python train.py --n_layer=9 --vocab_size=4096 --qk_norm=true --attn_scale=0.177 --init="uniform" --init_std_down=0.00828 --lr_head=0.00983 --decay_fraction=1.0
Each number is 50 + 12 x the weight over its row's rms, rounded and kept within 0 to 99. Layers, rows and columns count from 0. The size before them is the row's rms in percent of the matrix's.

# gate: layer 2 MLP gate, 320x256, rms 0.159, rows 239-256, columns 0-127
# up: layer 2 MLP up, 320x256, rms 0.161, rows 239-256, columns 0-127
# down: layer 2 MLP down (transposed), 320x256, rms 0.146, rows 239-256, columns 0-127
gate239 101:54 51 18 50 46 60 63 53 59 53 37 38 53 59 46 44 64 37 33 40 61 37 40 36 64 36 56 58 43 52 48 55 64 45 47 45 49 41 49 21 46 52 30 73 45 66 41 44 51 52 47 56 35 33 56 64 38 46 68 42 52 68 47 45 30 42 45 78 55 52 28 54 50 38 48 60 45 45 39 21 43 32 51 65 54 35 38 41 23 45 57 46 57 38 42 59 49 53 75 41 59 46 44 51 44 47 55 74 53 57 48 56 54 56 45 46 52 37 62 67 78 35 50 51 62 27 50 60
up239 100:59 58 65 49 49 70 35 32 59 54 62 87 57 57 26 57 27 44 62 55 36 39 61 44 27 52 48 33 54 56 57 51 59 26 65 44 45 62 45 59 53 31 46 52 47 54 46 52 58 55 64 43 31 24 24 47 61 51 33 57 62 39 66 64 31 67 75 57 45 63 57 60 56 49 30 47 45 53 44 74 56 45 26 70 50 36 66 41 36 33 31 59 62 58 50 53 39 64 33 64 64 54 62 52 53 54 56 45 56 48 21 54 42 43 35 50 19 53 33 52 39 51 78 75 43 51 47 66
down239 099:52 70 58 42 45 61 57 51 50 33 56 39 46 28 81 39 59 56 39 53 29 20 49 39 55 52 80 47 11 29 44 46 34 45 66 39 36 47 60 42 33 42 57 48 35 80 53 68 43 66 52 57 57 45 50 39 46 46 30 58 43 34 49 24 46 65 50 82 43 54 57 49 46 76 52 47 50 46 57 62 44 47 45 50 47 39 30 66 43 48 45 38 73 60 62 43 20 54 54 57 39 53 65 55 19 49 70 58 44 45 52 31 37 50 36 47 38 65 43 35 50 56 57 58 69 48 53 57
gate240 101:65 44 51 63 28 42 48 30 51 44 54 48 67 38 45 57 62 74 56 55 48 43 69 39 46 56 41 31 65 61 35 56 43 50 63 49 54 38 46 54 56 41 55 44 64 30 70 52 37 44 52 37 38 53 40 64 56 67 39 33 48 80 43 59 54 54 31 62 32 47 48 37 66 37 37 60 51 61 62 47 37 62 62 25 60 34 39 77 55 44 52 40 62 45 46 50 53 17 67 33 54 29 66 37 50 45 55 70 50 55 51 38 47 57 75 51 50 52 47 56 52 42 30 72 69 54 44 45
up240 096:40 39 62 64 54 41 37 48 42 55 30 43 35 60 35 33 28 52 39 37 56 29 45 63 40 57 44 46 52 45 56 54 52 48 50 46 65 39 40 49 31 68 58 34 49 54 30 49 62 45 58 66 47 48 26 37 31 53 41 50 57 54 53 52 46 55 41 47 55 61 47 56 47 50 60 32 38 57 47 39 35 20 42 50 38 41 54 38 31 47 69 55 48 42 48 56 57 71 46 50 81 43 40 48 59 52 36 59 42 50 52 58 65 31 60 35 37 47 54 55 43 42 58 33 43 53 57 53
down240 096:51 60 54 62 34 51 57 40 57 54 26 49 47 76 53 58 50 34 71 73 74 39 53 54 42 45 43 54 25 41 48 44 48 37 37 53 56 53 74 62 25 59 55 53 47 57 46 55 40 56 59 54 58 53 45 21 52 39 62 69 44 44 54 46 60 44 69 47 44 51 45 46 34 47 58 35 47 43 34 50 62 29 45 44 53 51 64 39 52 31 68 65 42 35 34 42 55 60 46 51 66 64 48 25 36 46 51 40 26 78 56 66 55 52 51 32 60 68 38 46 28 54 47 21 43 46 66 25
gate241 101:44 25 69 54 50 52 39 50 52 62 53 49 45 61 51 32 46 63 46 41 59 43 53 35 51 41 34 35 35 64 41 35 42 60 55 48 61 53 43 33 69 46 68 58 48 45 56 73 46 53 49 41 44 47 65 52 56 43 35 65 54 58 52 63 55 51 16 29 34 55 52 65 64 61 43 47 42 41 31 91 76 62 56 44 58 28 48 43 51 45 32 59 22 54 73 64 67 57 57 52 51 51 54 62 68 37 40 44 64 48 56 37 63 41 69 31 63 43 62 50 54 83 35 45 60 51 42 48
up241 100:33 50 64 51 47 46 45 62 47 39 52 51 52 52 51 53 46 35 47 34 77 28 64 51 44 30 54 46 57 26 45 56 61 59 37 47 22 60 38 57 61 60 55 29 56 45 92 50 60 69 74 61 54 51 68 37 55 60 60 21 44 55 32 45 53 21 56 73 43 55 61 55 31 75 44 70 48 53 39 51 51 30 58 40 33 37 53 58 63 40 50 34 40 62 54 45 54 50 35 53 50 43 65 53 57 48 57 59 50 42 55 53 45 53 46 41 50 55 59 53 53 25 43 39 51 60 51 43
down241 101:48 64 41 48 73 33 53 46 63 47 50 66 62 52 49 40 57 64 36 30 54 44 45 44 27 51 79 56 65 41 56 41 40 30 43 47 37 49 36 59 30 64 56 53 57 48 48 54 55 48 63 50 62 45 50 58 63 29 64 35 49 49 28 39 43 51 56 61 53 61 54 61 57 20 57 54 58 40 57 54 62 50 56 56 32 42 57 32 51 51 48 63 45 53 49 50 52 78 52 52 29 48 58 41 34 63 37 51 28 69 54 43 33 59 32 35 48 71 49 61 56 60 47 60 67 54 47 59
gate242 102:42 53 47 53 40 46 45 61 51 51 36 46 47 29 64 26 42 38 54 47 57 42 55 34 59 44 41 17 49 36 49 34 63 67 64 51 59 67 48 53 60 53 58 52 55 60 60 41 56 63 43 54 60 51 40 40 18 52 35 38 58 52 19 39 36 65 54 53 46 56 51 40 64 39 52 34 56 48 46 39 35 58 59 50 55 48 55 47 60 28 44 65 51 35 45 46 47 63 31 46 57 62 45 63 44 47 24 72 54 59 43 47 52 52 54 58 41 68 37 46 62 63 50 36 40 26 54 38
up242 104:51 46 52 71 41 54 29 45 69 84 48 38 67 35 33 37 41 63 43 45 44 51 48 36 52 52 36 28 62 50 39 47 50 57 72 46 30 48 48 50 49 49 68 32 35 35 57 50 66 41 58 53 54 39 63 47 48 52 62 49 57 75 29 67 44 56 44 36 42 63 45 49 60 67 62 44 65 38 50 52 57 35 46 50 59 27 33 42 78 64 38 62 63 52 41 54 34 52 48 43 33 36 51 37 53 43 66 62 35 50 43 49 45 62 51 42 54 67 57 05 58 59 51 45 39 39 52 63
down242 104:49 61 67 57 77 41 40 49 44 70 52 64 57 82 43 48 63 44 56 44 62 58 42 42 75 52 43 34 39 61 46 47 45 45 55 41 39 52 65 62 64 50 45 57 46 52 32 44 76 46 42 31 50 54 81 47 36 52 22 46 40 40 29 74 48 58 45 59 31 50 44 32 60 64 47 41 43 55 45 55 28 59 44 67 39 44 47 49 37 32 32 61 55 78 36 61 46 51 64 41 44 50 38 46 52 65 49 45 49 63 54 59 44 47 50 50 54 24 36 62 35 58 49 45 34 54 76 19
gate243 104:30 53 43 26 48 33 46 51 34 27 65 41 49 45 67 41 41 53 50 62 66 50 41 43 48 56 48 47 57 49 48 38 69 49 60 26 44 23 65 56 55 44 51 56 26 54 32 49 58 68 33 60 31 59 48 45 47 55 51 61 71 61 59 45 50 53 35 55 67 38 36 68 42 37 21 48 44 54 43 44 38 55 51 72 34 34 46 28 57 52 67 61 55 38 42 42 50 44 66 44 36 33 43 68 47 23 63 51 32 45 46 58 59 55 52 73 47 35 48 47 26 49 51 50 64 55 59 39
up243 097:32 55 35 42 58 57 27 29 57 66 44 55 58 36 49 56 13 36 40 54 39 52 47 54 43 61 36 54 71 73 52 49 48 70 54 52 59 48 51 25 72 49 68 55 22 56 23 49 56 64 52 48 55 50 49 49 32 35 32 61 41 61 58 38 71 53 62 48 52 41 53 48 62 45 71 39 39 32 64 40 43 46 74 60 55 39 43 46 35 42 70 37 48 29 30 64 57 52 80 27 55 48 54 54 48 33 52 57 54 33 23 66 59 27 52 34 48 62 51 60 43 43 29 57 37 34 43 59
down243 096:45 67 21 31 33 39 47 39 58 62 47 46 40 57 62 31 62 40 48 49 30 39 58 50 52 50 49 42 66 55 25 47 51 42 54 40 36 58 68 53 52 52 31 86 54 47 54 27 60 67 47 60 37 29 64 46 54 46 52 64 45 60 54 55 39 29 57 31 58 56 52 48 62 54 46 44 41 90 59 36 38 49 47 53 39 50 50 44 55 38 45 37 46 49 74 32 63 41 55 26 25 37 57 60 69 43 63 49 68 51 47 43 28 64 63 71 49 51 32 50 59 57 42 52 63 61 24 51
gate244 102:42 36 51 43 39 59 39 36 60 35 46 49 42 58 54 57 52 58 37 50 49 60 50 59 53 69 46 37 54 67 49 57 47 67 68 42 43 65 80 49 40 62 22 64 56 66 32 39 64 64 57 46 54 49 26 50 63 52 62 59 53 52 57 44 66 65 64 43 46 66 61 31 44 62 58 33 37 34 46 46 85 56 22 48 34 35 50 51 52 48 48 44 73 50 44 32 57 58 70 36 37 55 59 42 55 25 46 76 50 59 33 73 35 27 55 39 39 63 47 39 30 60 61 37 62 60 45 66
up244 098:75 47 48 68 48 53 71 65 39 80 50 80 64 58 71 57 57 60 42 64 72 41 46 35 35 62 56 56 37 63 54 62 52 38 47 57 35 31 39 47 66 40 56 49 48 41 60 48 58 43 59 38 58 67 61 59 31 57 41 58 42 45 41 47 49 39 26 37 54 56 59 72 54 67 38 47 48 52 42 28 52 46 60 58 49 65 55 42 37 56 43 58 39 66 53 59 60 46 35 70 57 59 38 57 44 50 46 63 27 47 53 57 63 56 31 34 57 34 46 26 77 43 60 70 63 66 56 60
down244 097:57 60 78 49 47 23 50 50 50 55 39 44 56 45 38 40 57 43 51 64 46 41 30 59 40 59 69 29 45 49 66 54 59 58 35 48 40 31 43 67 18 39 53 56 66 61 61 57 42 58 70 34 70 57 33 64 65 49 39 58 38 47 36 61 66 40 45 48 43 41 48 58 54 63 24 59 41 66 42 62 30 36 41 31 65 66 60 33 59 51 49 43 40 65 51 53 43 73 48 44 71 41 49 73 44 54 37 50 50 77 55 42 45 51 42 39 50 33 46 48 59 41 57 50 39 55 52 48
gate245 098:67 28 63 46 64 49 40 36 36 45 54 52 47 52 54 56 54 49 58 53 58 44 49 51 30 44 42 39 46 67 30 53 72 44 42 53 38 81 61 67 44 65 64 41 72 80 38 33 61 35 49 27 24 41 39 39 68 58 45 35 55 51 56 54 45 40 51 54 53 62 53 44 55 34 42 38 54 47 61 46 48 41 50 50 51 26 52 45 55 46 42 38 50 39 67 71 50 60 54 55 53 38 33 45 57 26 33 37 47 55 54 51 30 28 57 44 73 55 71 60 57 52 55 48 58 64 43 62
up245 096:36 50 47 54 37 46 46 75 56 60 62 58 55 37 64 37 36 50 48 53 25 56 44 60 35 51 53 44 78 47 57 36 23 54 57 54 48 51 53 42 58 40 42 43 44 35 41 63 62 76 39 46 73 56 52 70 33 43 52 37 35 38 37 29 47 44 46 62 38 40 51 35 66 22 66 37 42 61 39 40 52 58 56 63 62 51 48 29 64 70 65 61 47 60 36 32 60 41 47 41 50 30 57 58 53 40 54 45 44 39 55 51 57 71 56 33 56 54 50 26 37 51 42 61 28 43 58 63
down245 101:45 69 64 47 56 46 45 47 34 62 43 42 44 63 54 68 60 66 71 42 61 65 62 46 56 50 51 47 57 64 73 55 42 48 66 58 57 80 57 74 47 26 56 56 45 27 38 59 52 34 54 51 36 52 38 28 69 55 43 40 55 44 58 45 63 39 59 57 56 53 58 55 47 40 30 35 63 46 63 52 45 57 32 45 68 74 51 61 39 44 55 50 47 48 56 51 61 51 44 59 47 57 37 55 50 66 56 57 49 50 89 39 56 46 63 63 63 49 57 63 48 44 64 52 62 50 48 49
gate246 103:49 18 52 45 64 42 66 32 58 47 37 25 56 42 47 69 53 54 47 53 65 51 42 49 49 42 34 58 40 43 46 72 46 28 47 42 44 53 41 53 56 64 49 48 42 74 72 50 65 39 42 60 53 51 53 46 37 53 49 55 23 45 67 48 50 60 49 50 61 59 63 50 69 67 76 69 35 37 50 39 70 43 48 65 24 53 54 41 54 46 44 48 49 43 44 50 40 45 33 46 50 50 68 57 39 72 57 68 53 58 58 47 63 64 49 47 41 34 54 70 38 52 34 31 61 50 32 28
up246 104:60 58 54 58 62 58 48 30 41 58 45 42 83 50 41 58 40 71 57 48 73 65 39 49 50 35 41 54 60 44 46 55 50 45 46 45 49 52 48 48 51 66 44 43 21 40 39 57 41 42 63 63 51 57 66 65 32 54 63 35 54 73 78 59 58 41 63 51 62 50 62 56 33 46 41 30 60 44 42 39 36 45 41 71 59 79 62 65 37 31 44 34 49 83 47 40 53 64 73 60 71 51 47 54 51 52 61 66 51 60 49 48 47 48 59 53 21 23 43 58 36 50 45 38 62 51 68 39
down246 102:40 25 49 68 49 35 57 45 54 64 61 67 41 48 62 47 53 59 58 61 57 55 55 46 65 57 34 42 30 32 57 41 61 70 27 47 56 45 52 51 63 52 24 58 24 50 42 64 48 47 70 36 68 47 57 70 54 55 48 27 49 35 58 62 44 64 66 62 41 32 40 38 60 36 72 63 65 65 62 48 49 63 57 54 47 53 65 53 65 45 55 49 46 49 44 43 75 53 64 57 50 59 48 53 55 46 45 36 46 51 40 49 44 64 45 62 54 54 56 61 75 48 62 43 52 52 53 50
gate247 095:34 45 60 31 51 62 70 42 40 41 51 63 78 43 31 51 22 43 41 52 52 37 54 51 60 71 52 60 76 54 46 50 54 52 56 55 59 53 46 69 53 38 38 25 36 72 50 43 38 64 46 58 42 51 38 49 50 29 31 48 44 57 54 64 43 46 68 68 65 50 41 30 57 67 43 52 33 40 38 52 51 48 53 67 55 46 25 33 73 16 54 48 41 61 34 58 48 78 41 47 69 24 46 69 44 41 53 55 33 60 52 76 55 51 59 37 50 51 57 54 50 51 55 34 52 43 24 67
up247 098:41 62 40 31 61 56 65 61 48 61 57 36 59 45 64 54 53 57 52 30 65 42 57 54 52 33 43 53 43 48 53 57 51 35 61 47 52 52 75 46 67 58 57 77 63 64 46 55 69 55 39 62 61 56 50 32 47 39 49 51 42 43 44 44 38 36 50 43 49 55 50 45 65 26 62 62 64 65 47 46 51 27 39 71 62 51 50 50 46 43 54 26 62 59 44 53 23 52 31 58 36 46 61 56 50 40 57 72 69 61 34 57 59 51 56 50 38 25 47 33 32 42 51 47 64 36 71 48
down247 100:44 52 50 53 45 42 52 43 34 56 63 44 50 51 73 41 33 49 67 67 74 58 38 34 52 50 34 46 51 72 29 43 57 41 61 52 38 70 52 58 59 39 53 56 71 61 41 64 50 46 40 39 61 59 62 33 52 49 34 53 37 53 66 50 61 52 50 52 74 26 46 61 51 44 57 53 36 56 37 69 45 62 50 54 51 38 32 62 42 48 30 50 54 63 42 39 42 53 31 47 38 31 64 60 31 43 41 84 44 52 52 37 42 52 39 74 68 48 45 59 40 43 42 37 46 62 81 46
gate248 103:53 46 41 62 29 40 43 37 95 45 67 41 54 43 39 49 38 66 35 53 42 64 43 60 41 39 43 55 58 42 77 44 48 62 53 53 46 38 54 56 61 39 39 55 40 57 57 54 53 53 40 71 66 57 38 31 57 62 65 54 43 43 46 48 42 31 44 40 45 48 51 46 47 24 50 63 39 51 35 41 65 44 70 50 72 61 21 47 53 51 48 27 40 32 63 52 46 56 61 57 39 48 58 46 71 64 60 55 62 63 33 45 55 33 55 43 36 63 68 56 63 54 32 41 23 34 59 41
up248 099:26 45 68 34 47 69 44 49 39 69 44 70 51 50 52 45 60 47 59 26 51 74 38 69 44 56 33 58 50 60 40 49 58 41 59 38 39 62 75 47 47 69 35 71 57 43 69 43 68 48 48 46 43 31 42 68 31 42 48 36 68 50 51 58 49 42 43 50 64 50 69 40 54 58 46 53 76 52 62 54 56 59 34 51 35 51 35 58 68 35 51 47 61 50 56 55 43 49 38 36 44 37 26 50 34 46 50 93 57 35 55 57 57 52 60 55 65 60 47 46 57 59 56 31 42 74 35 42
down248 101:39 53 46 60 57 50 55 55 45 49 42 74 55 45 50 33 37 66 44 47 41 46 27 66 52 50 44 46 53 41 32 28 61 41 45 40 69 60 61 56 47 54 48 45 39 53 26 47 45 30 54 50 61 49 54 68 48 64 50 38 47 30 64 53 68 58 64 56 48 41 39 64 60 57 51 49 55 73 59 66 64 54 31 21 35 39 38 59 60 53 62 47 40 66 55 52 74 59 39 37 46 61 42 45 46 45 49 75 45 35 38 53 45 58 47 54 60 58 30 44 47 40 72 43 42 74 43 61
gate249 104:59 50 53 55 46 56 42 39 44 22 54 39 45 89 44 68 36 55 37 55 36 43 29 62 49 48 49 42 49 54 44 27 39 61 71 58 53 35 75 63 50 40 44 66 53 30 67 52 72 42 66 46 43 48 59 53 49 59 51 57 46 31 57 21 53 59 53 62 45 43 32 47 44 43 48 38 39 45 46 53 40 46 62 48 48 67 32 54 44 58 23 73 31 56 39 29 48 59 48 53 37 54 63 53 35 64 60 43 64 39 71 47 37 42 48 43 52 49 51 43 66 48 56 49 66 49 56 48
up249 099:62 87 76 67 58 31 49 19 47 45 46 60 55 55 79 61 41 44 40 66 33 53 50 47 20 54 45 58 59 43 39 45 34 45 67 51 66 50 50 39 43 58 41 25 51 46 58 56 52 48 57 51 38 40 68 60 51 64 55 37 70 70 64 50 41 60 41 62 44 35 49 53 41 53 45 35 56 41 32 52 40 57 38 57 50 48 65 51 52 37 48 54 74 45 43 62 68 48 70 70 56 66 69 37 51 62 46 59 54 40 49 37 35 62 38 67 51 42 56 60 43 64 62 46 59 61 20 41
down249 098:36 53 69 46 46 39 48 49 61 57 42 33 43 45 48 84 32 35 58 51 63 46 67 37 31 66 35 60 23 46 61 65 49 62 28 56 25 25 52 62 62 52 38 62 65 54 54 71 38 40 40 55 73 38 61 58 65 41 60 44 58 46 55 47 56 51 42 61 60 51 45 56 48 58 55 35 34 55 53 52 54 71 53 68 34 58 67 61 46 55 55 54 56 59 40 54 71 72 49 45 49 55 28 54 40 29 32 28 40 62 54 59 26 38 52 43 32 57 67 56 65 35 46 64 35 46 48 46
gate250 098:37 19 45 37 60 43 69 40 36 55 53 50 74 50 34 37 56 21 43 31 45 38 41 45 57 42 26 49 39 61 44 55 50 42 32 34 36 51 65 39 48 48 44 69 51 40 46 56 56 54 65 57 58 52 47 65 43 58 52 53 49 47 47 48 48 50 79 65 59 78 47 44 31 61 39 53 67 57 44 73 30 46 53 68 46 24 74 37 46 44 77 62 80 65 65 35 60 33 52 41 68 53 53 44 49 63 52 54 46 47 51 44 48 49 46 53 56 30 73 78 34 37 47 52 55 31 52 32
up250 102:44 61 68 57 47 61 65 58 61 45 44 55 55 35 49 58 51 44 64 62 56 39 59 68 30 48 73 45 40 55 30 29 61 60 47 56 34 53 45 59 55 40 54 59 53 46 50 37 69 56 37 60 47 43 56 41 58 49 52 39 47 63 47 42 65 65 06 30 63 31 66 41 46 58 54 41 60 43 64 44 61 50 48 53 58 59 57 65 58 52 58 30 34 40 54 55 44 58 47 34 39 68 61 46 18 33 47 56 37 57 34 44 67 42 42 44 37 61 61 52 69 43 51 40 53 60 60 56
down250 103:36 71 66 34 52 27 47 67 53 40 33 44 45 51 61 56 44 66 38 51 29 60 35 67 42 47 36 59 19 45 55 43 50 64 54 32 54 36 61 29 53 53 43 33 64 57 45 35 58 42 52 60 41 61 68 57 50 72 40 48 56 69 44 57 43 64 50 41 42 38 47 44 55 45 67 59 45 40 43 43 39 46 51 47 57 46 32 40 54 37 51 42 48 39 53 68 34 61 21 46 67 55 51 55 59 24 47 34 44 43 44 70 69 57 24 40 41 67 40 54 59 36 56 44 44 46 38 70
gate251 104:53 26 67 48 43 56 61 44 56 48 39 50 75 43 33 69 27 61 62 57 51 69 75 57 45 75 40 55 54 39 61 39 46 33 41 52 40 60 47 32 46 57 58 55 62 55 38 62 48 73 54 68 44 59 57 58 65 58 54 42 40 65 38 65 44 40 55 44 68 55 76 39 53 47 57 43 46 54 33 59 20 55 57 44 43 33 56 66 40 49 34 55 43 54 48 72 72 68 45 67 47 27 56 59 47 20 42 65 54 43 36 48 62 48 35 55 45 38 55 19 60 65 48 54 60 66 46 46
up251 106:84 47 59 54 30 24 45 45 44 42 33 60 53 70 62 50 48 65 62 56 62 66 66 59 76 60 44 51 76 39 61 39 29 56 40 41 45 52 47 41 32 47 54 51 39 50 53 38 49 58 54 64 33 47 49 52 27 60 52 41 49 60 32 38 36 45 58 38 48 37 62 41 68 47 41 47 58 25 50 50 43 59 68 57 52 62 54 67 46 82 47 36 53 54 61 41 68 41 40 48 56 65 71 63 50 35 46 56 34 30 61 54 44 76 50 46 67 38 45 48 47 60 52 57 46 60 66 40
down251 105:68 52 64 44 39 68 32 59 47 54 54 44 47 55 32 55 70 45 53 35 49 34 33 56 45 57 66 43 57 53 30 40 41 49 45 59 64 58 68 51 43 65 34 40 65 45 56 62 23 69 39 77 51 65 47 47 64 49 46 59 39 40 42 48 38 31 59 48 51 46 58 60 50 56 50 53 38 41 20 44 40 44 29 48 24 59 52 61 46 61 37 40 57 72 56 55 49 43 29 59 49 44 53 59 65 50 38 62 41 60 42 45 37 63 50 49 52 58 65 50 56 65 47 48 47 58 48 40
gate252 104:21 53 63 40 43 57 46 54 36 34 61 54 56 35 61 71 54 27 33 48 81 53 48 46 37 39 75 53 38 47 69 39 43 50 40 50 34 45 48 18 51 39 54 50 72 49 54 54 53 44 56 41 56 47 59 44 55 42 70 62 61 52 47 33 43 51 76 35 42 51 47 62 57 45 41 51 31 58 67 62 56 56 52 64 59 44 63 47 35 34 61 54 52 44 54 56 50 64 62 43 27 27 41 43 42 47 57 83 67 61 44 47 64 58 58 57 44 59 50 45 43 35 61 59 54 64 49 54
up252 102:47 34 48 37 52 66 46 59 40 33 59 53 61 44 60 37 43 62 63 38 53 64 41 42 63 49 50 56 43 36 54 56 58 58 58 55 86 47 38 53 50 32 37 59 59 56 62 43 29 42 62 48 54 50 47 46 39 59 44 34 55 70 39 43 49 22 49 53 64 59 36 44 35 40 41 51 62 53 39 37 30 41 51 33 49 71 59 45 52 50 47 66 45 72 61 30 40 49 40 79 36 38 48 57 65 40 51 28 48 47 62 55 46 43 64 63 55 30 45 49 54 46 55 52 59 40 69 52
down252 102:39 36 71 46 69 58 46 55 50 46 43 32 51 24 56 51 76 41 51 61 50 57 49 41 44 56 60 51 39 38 39 59 46 37 46 29 53 60 36 56 52 50 52 34 40 61 33 45 44 52 66 36 65 53 31 55 41 59 51 57 50 55 47 33 71 53 25 48 56 51 50 72 45 63 43 50 37 34 62 38 39 41 49 33 40 47 62 50 35 35 51 56 42 51 43 58 50 66 35 22 71 49 51 45 42 40 69 57 63 61 59 43 49 59 62 64 40 59 58 83 46 57 51 49 54 58 59 47
gate253 099:56 68 43 70 48 35 37 34 57 79 47 42 49 45 63 51 43 44 53 37 52 66 51 70 43 52 46 42 60 49 63 69 41 54 61 58 48 59 61 42 46 53 26 55 51 62 51 76 65 80 47 48 49 38 36 55 46 69 53 53 46 45 33 27 57 77 41 46 58 37 30 49 62 48 61 26 52 47 41 61 33 58 59 32 47 56 40 54 48 21 49 81 51 59 59 51 39 59 54 42 51 37 41 37 57 45 69 58 57 52 42 34 41 58 45 29 62 47 37 50 53 58 54 40 50 46 34 39
up253 094:55 35 47 53 51 76 43 45 43 50 70 47 67 53 56 44 47 83 63 68 41 21 61 45 33 35 58 80 49 42 58 62 56 54 55 48 51 31 57 64 73 33 54 58 37 41 36 44 27 66 61 42 47 62 54 55 61 67 62 53 60 37 76 50 48 54 32 32 54 32 76 50 60 42 55 49 58 55 40 57 61 32 46 61 28 46 53 71 62 63 45 36 39 30 79 41 46 56 63 56 64 68 51 39 60 41 62 52 47 55 67 57 48 42 50 56 36 57 55 63 61 42 30 73 39 68 58 50
down253 096:54 50 67 28 36 59 52 47 49 38 39 56 21 50 58 54 51 74 55 65 34 31 40 55 46 56 45 57 41 58 56 54 52 53 44 47 71 52 40 61 56 51 39 49 50 66 35 42 59 42 61 39 54 51 39 48 40 56 37 66 54 36 56 79 54 37 52 61 43 68 71 40 64 46 49 28 51 48 60 73 47 35 71 55 44 66 49 53 65 44 62 38 62 39 51 54 52 50 72 49 52 55 47 49 64 58 60 39 21 56 64 56 47 43 52 44 46 51 65 51 08 49 44 52 65 38 40 70
gate254 101:49 31 77 56 50 42 45 64 33 69 32 47 49 55 47 64 34 44 50 52 62 43 57 55 50 31 43 47 46 38 61 39 65 62 48 43 64 68 44 48 41 60 73 52 51 43 48 56 32 45 63 44 55 43 74 36 44 33 55 47 54 41 47 55 28 39 12 49 52 58 82 39 42 57 45 49 47 57 41 40 72 70 69 54 51 67 52 85 42 45 36 51 55 40 71 59 49 50 41 65 50 38 72 40 51 44 28 48 49 49 52 25 53 51 32 56 48 43 42 53 69 51 41 38 61 70 45 57
up254 103:40 33 52 56 57 47 67 48 40 44 46 41 44 49 40 65 69 38 27 49 60 57 43 42 42 42 65 55 64 36 25 71 41 65 46 45 62 64 41 34 51 55 62 41 64 48 46 30 66 63 45 53 45 28 74 67 67 50 48 53 36 61 73 54 44 50 64 41 39 71 58 50 49 48 37 43 50 58 68 60 43 35 47 51 36 49 55 46 55 54 69 43 47 41 28 51 47 44 53 64 59 83 43 58 11 52 49 61 59 56 64 62 33 60 77 53 37 47 37 37 46 39 41 44 34 54 57 65
down254 100:69 43 34 48 62 42 72 55 46 47 46 49 54 62 30 44 57 55 58 75 46 47 31 69 65 63 55 30 41 58 45 28 43 41 41 55 48 50 34 48 57 66 65 48 45 32 43 37 53 45 40 63 51 40 45 29 56 36 55 56 42 30 68 53 44 53 64 51 55 67 57 41 38 32 64 52 18 30 44 50 40 38 39 53 61 51 34 58 48 40 34 36 53 46 47 27 50 39 34 62 73 47 27 35 46 43 59 23 55 51 54 57 39 74 66 54 44 49 40 49 56 34 52 58 40 42 49 53
gate255 099:54 29 60 33 29 52 60 58 59 52 48 45 57 32 58 48 48 51 49 43 59 54 50 65 58 57 39 43 44 46 56 59 56 67 43 51 44 76 56 26 38 58 56 18 50 80 39 61 43 59 53 35 56 64 24 42 39 54 49 66 61 59 49 68 47 20 45 43 54 50 53 26 49 65 56 45 59 66 22 62 35 66 31 32 61 45 47 32 54 61 60 46 48 78 48 50 45 60 46 42 57 50 52 40 42 66 36 43 42 39 52 49 36 46 59 70 51 62 44 29 43 63 70 43 49 50 61 59
up255 108:60 40 75 51 71 50 53 47 31 43 58 41 55 62 28 58 54 49 55 66 37 72 33 54 55 48 70 46 85 52 48 59 55 53 44 55 39 39 65 40 66 22 30 56 61 31 64 40 63 51 56 76 73 35 59 31 57 47 41 46 50 40 56 48 26 67 47 69 56 47 34 50 37 52 64 71 44 33 71 49 44 49 60 42 51 67 60 48 61 47 27 69 50 47 60 55 60 75 47 71 40 56 42 49 73 43 56 40 50 29 36 78 54 37 27 41 35 66 40 51 43 52 41 46 60 60 54 46
down255 099:50 62 59 42 38 38 44 64 51 24 31 53 63 70 69 48 44 62 54 29 52 36 36 76 69 53 45 38 69 43 79 43 60 58 51 55 36 30 32 60 34 55 41 58 40 45 40 52 67 59 44 37 58 40 33 44 55 80 35 49 56 51 65 44 71 55 56 34 69 52 71 43 54 52 46 69 48 53 55 38 75 39 50 53 48 54 45 58 34 46 61 25 46 59 55 48 43 54 78 65 42 51 31 58 46 36 48 43 51 65 55 49 67 56 45 44 58 51 44 34 63 55 64 59 59 47 38 49
gate256 105:57 58 59 64 52 46 47 24 51 62 43 35 37 14 39 44 59 38 59 54 59 45 53 38 51 37 52 48 15 51 64 51 59 42 28 45 40 54 57 59 32 63 56 61 39 50 43 62 61 34 44 41 31 58 37 61 56 57 39 45 58 61 54 61 49 50 52 38 69 77 57 45 53 47 39 32 59 49 39 38 53 36 60 50 46 29 56 47 39 55 62 55 62 67 49 37 21 66 48 46 65 49 63 39 38 66 45 47 63 74 31 68 40 72 41 53 55 18 59 47 51 25 68 71 52 58 27 49
up256 105:60 48 41 65 40 42 52 50 31 32 34 71 42 64 35 51 35 48 39 52 74 33 34 68 55 60 40 44 53 52 47 49 50 62 43 40 75 40 42 36 47 71 34 45 65 33 50 45 61 33 48 53 60 31 53 35 42 46 54 60 47 59 28 54 51 33 49 55 28 43 64 48 39 32 50 81 59 77 55 45 58 37 42 30 71 65 61 56 61 38 25 34 29 59 54 51 56 58 62 50 54 56 56 43 65 31 48 63 46 57 49 55 51 57 41 57 49 48 51 45 56 65 37 48 54 35 44 52
down256 104:60 41 33 29 61 51 62 42 52 41 55 60 66 50 52 70 52 50 66 35 38 38 57 65 41 52 55 39 54 51 62 44 42 50 47 31 54 47 64 53 51 54 46 35 51 27 48 62 73 55 56 55 57 51 52 57 53 43 45 33 65 67 54 42 50 46 51 61 41 59 52 73 46 39 61 41 43 52 63 63 55 53 73 36 57 53 48 49 59 52 52 34 56 49 65 44 57 73 57 57 72 45 43 62 47 51 48 64 64 55 56 56 59 49 34 23 56 52 43 51 60 61 39 27 49 52 66 35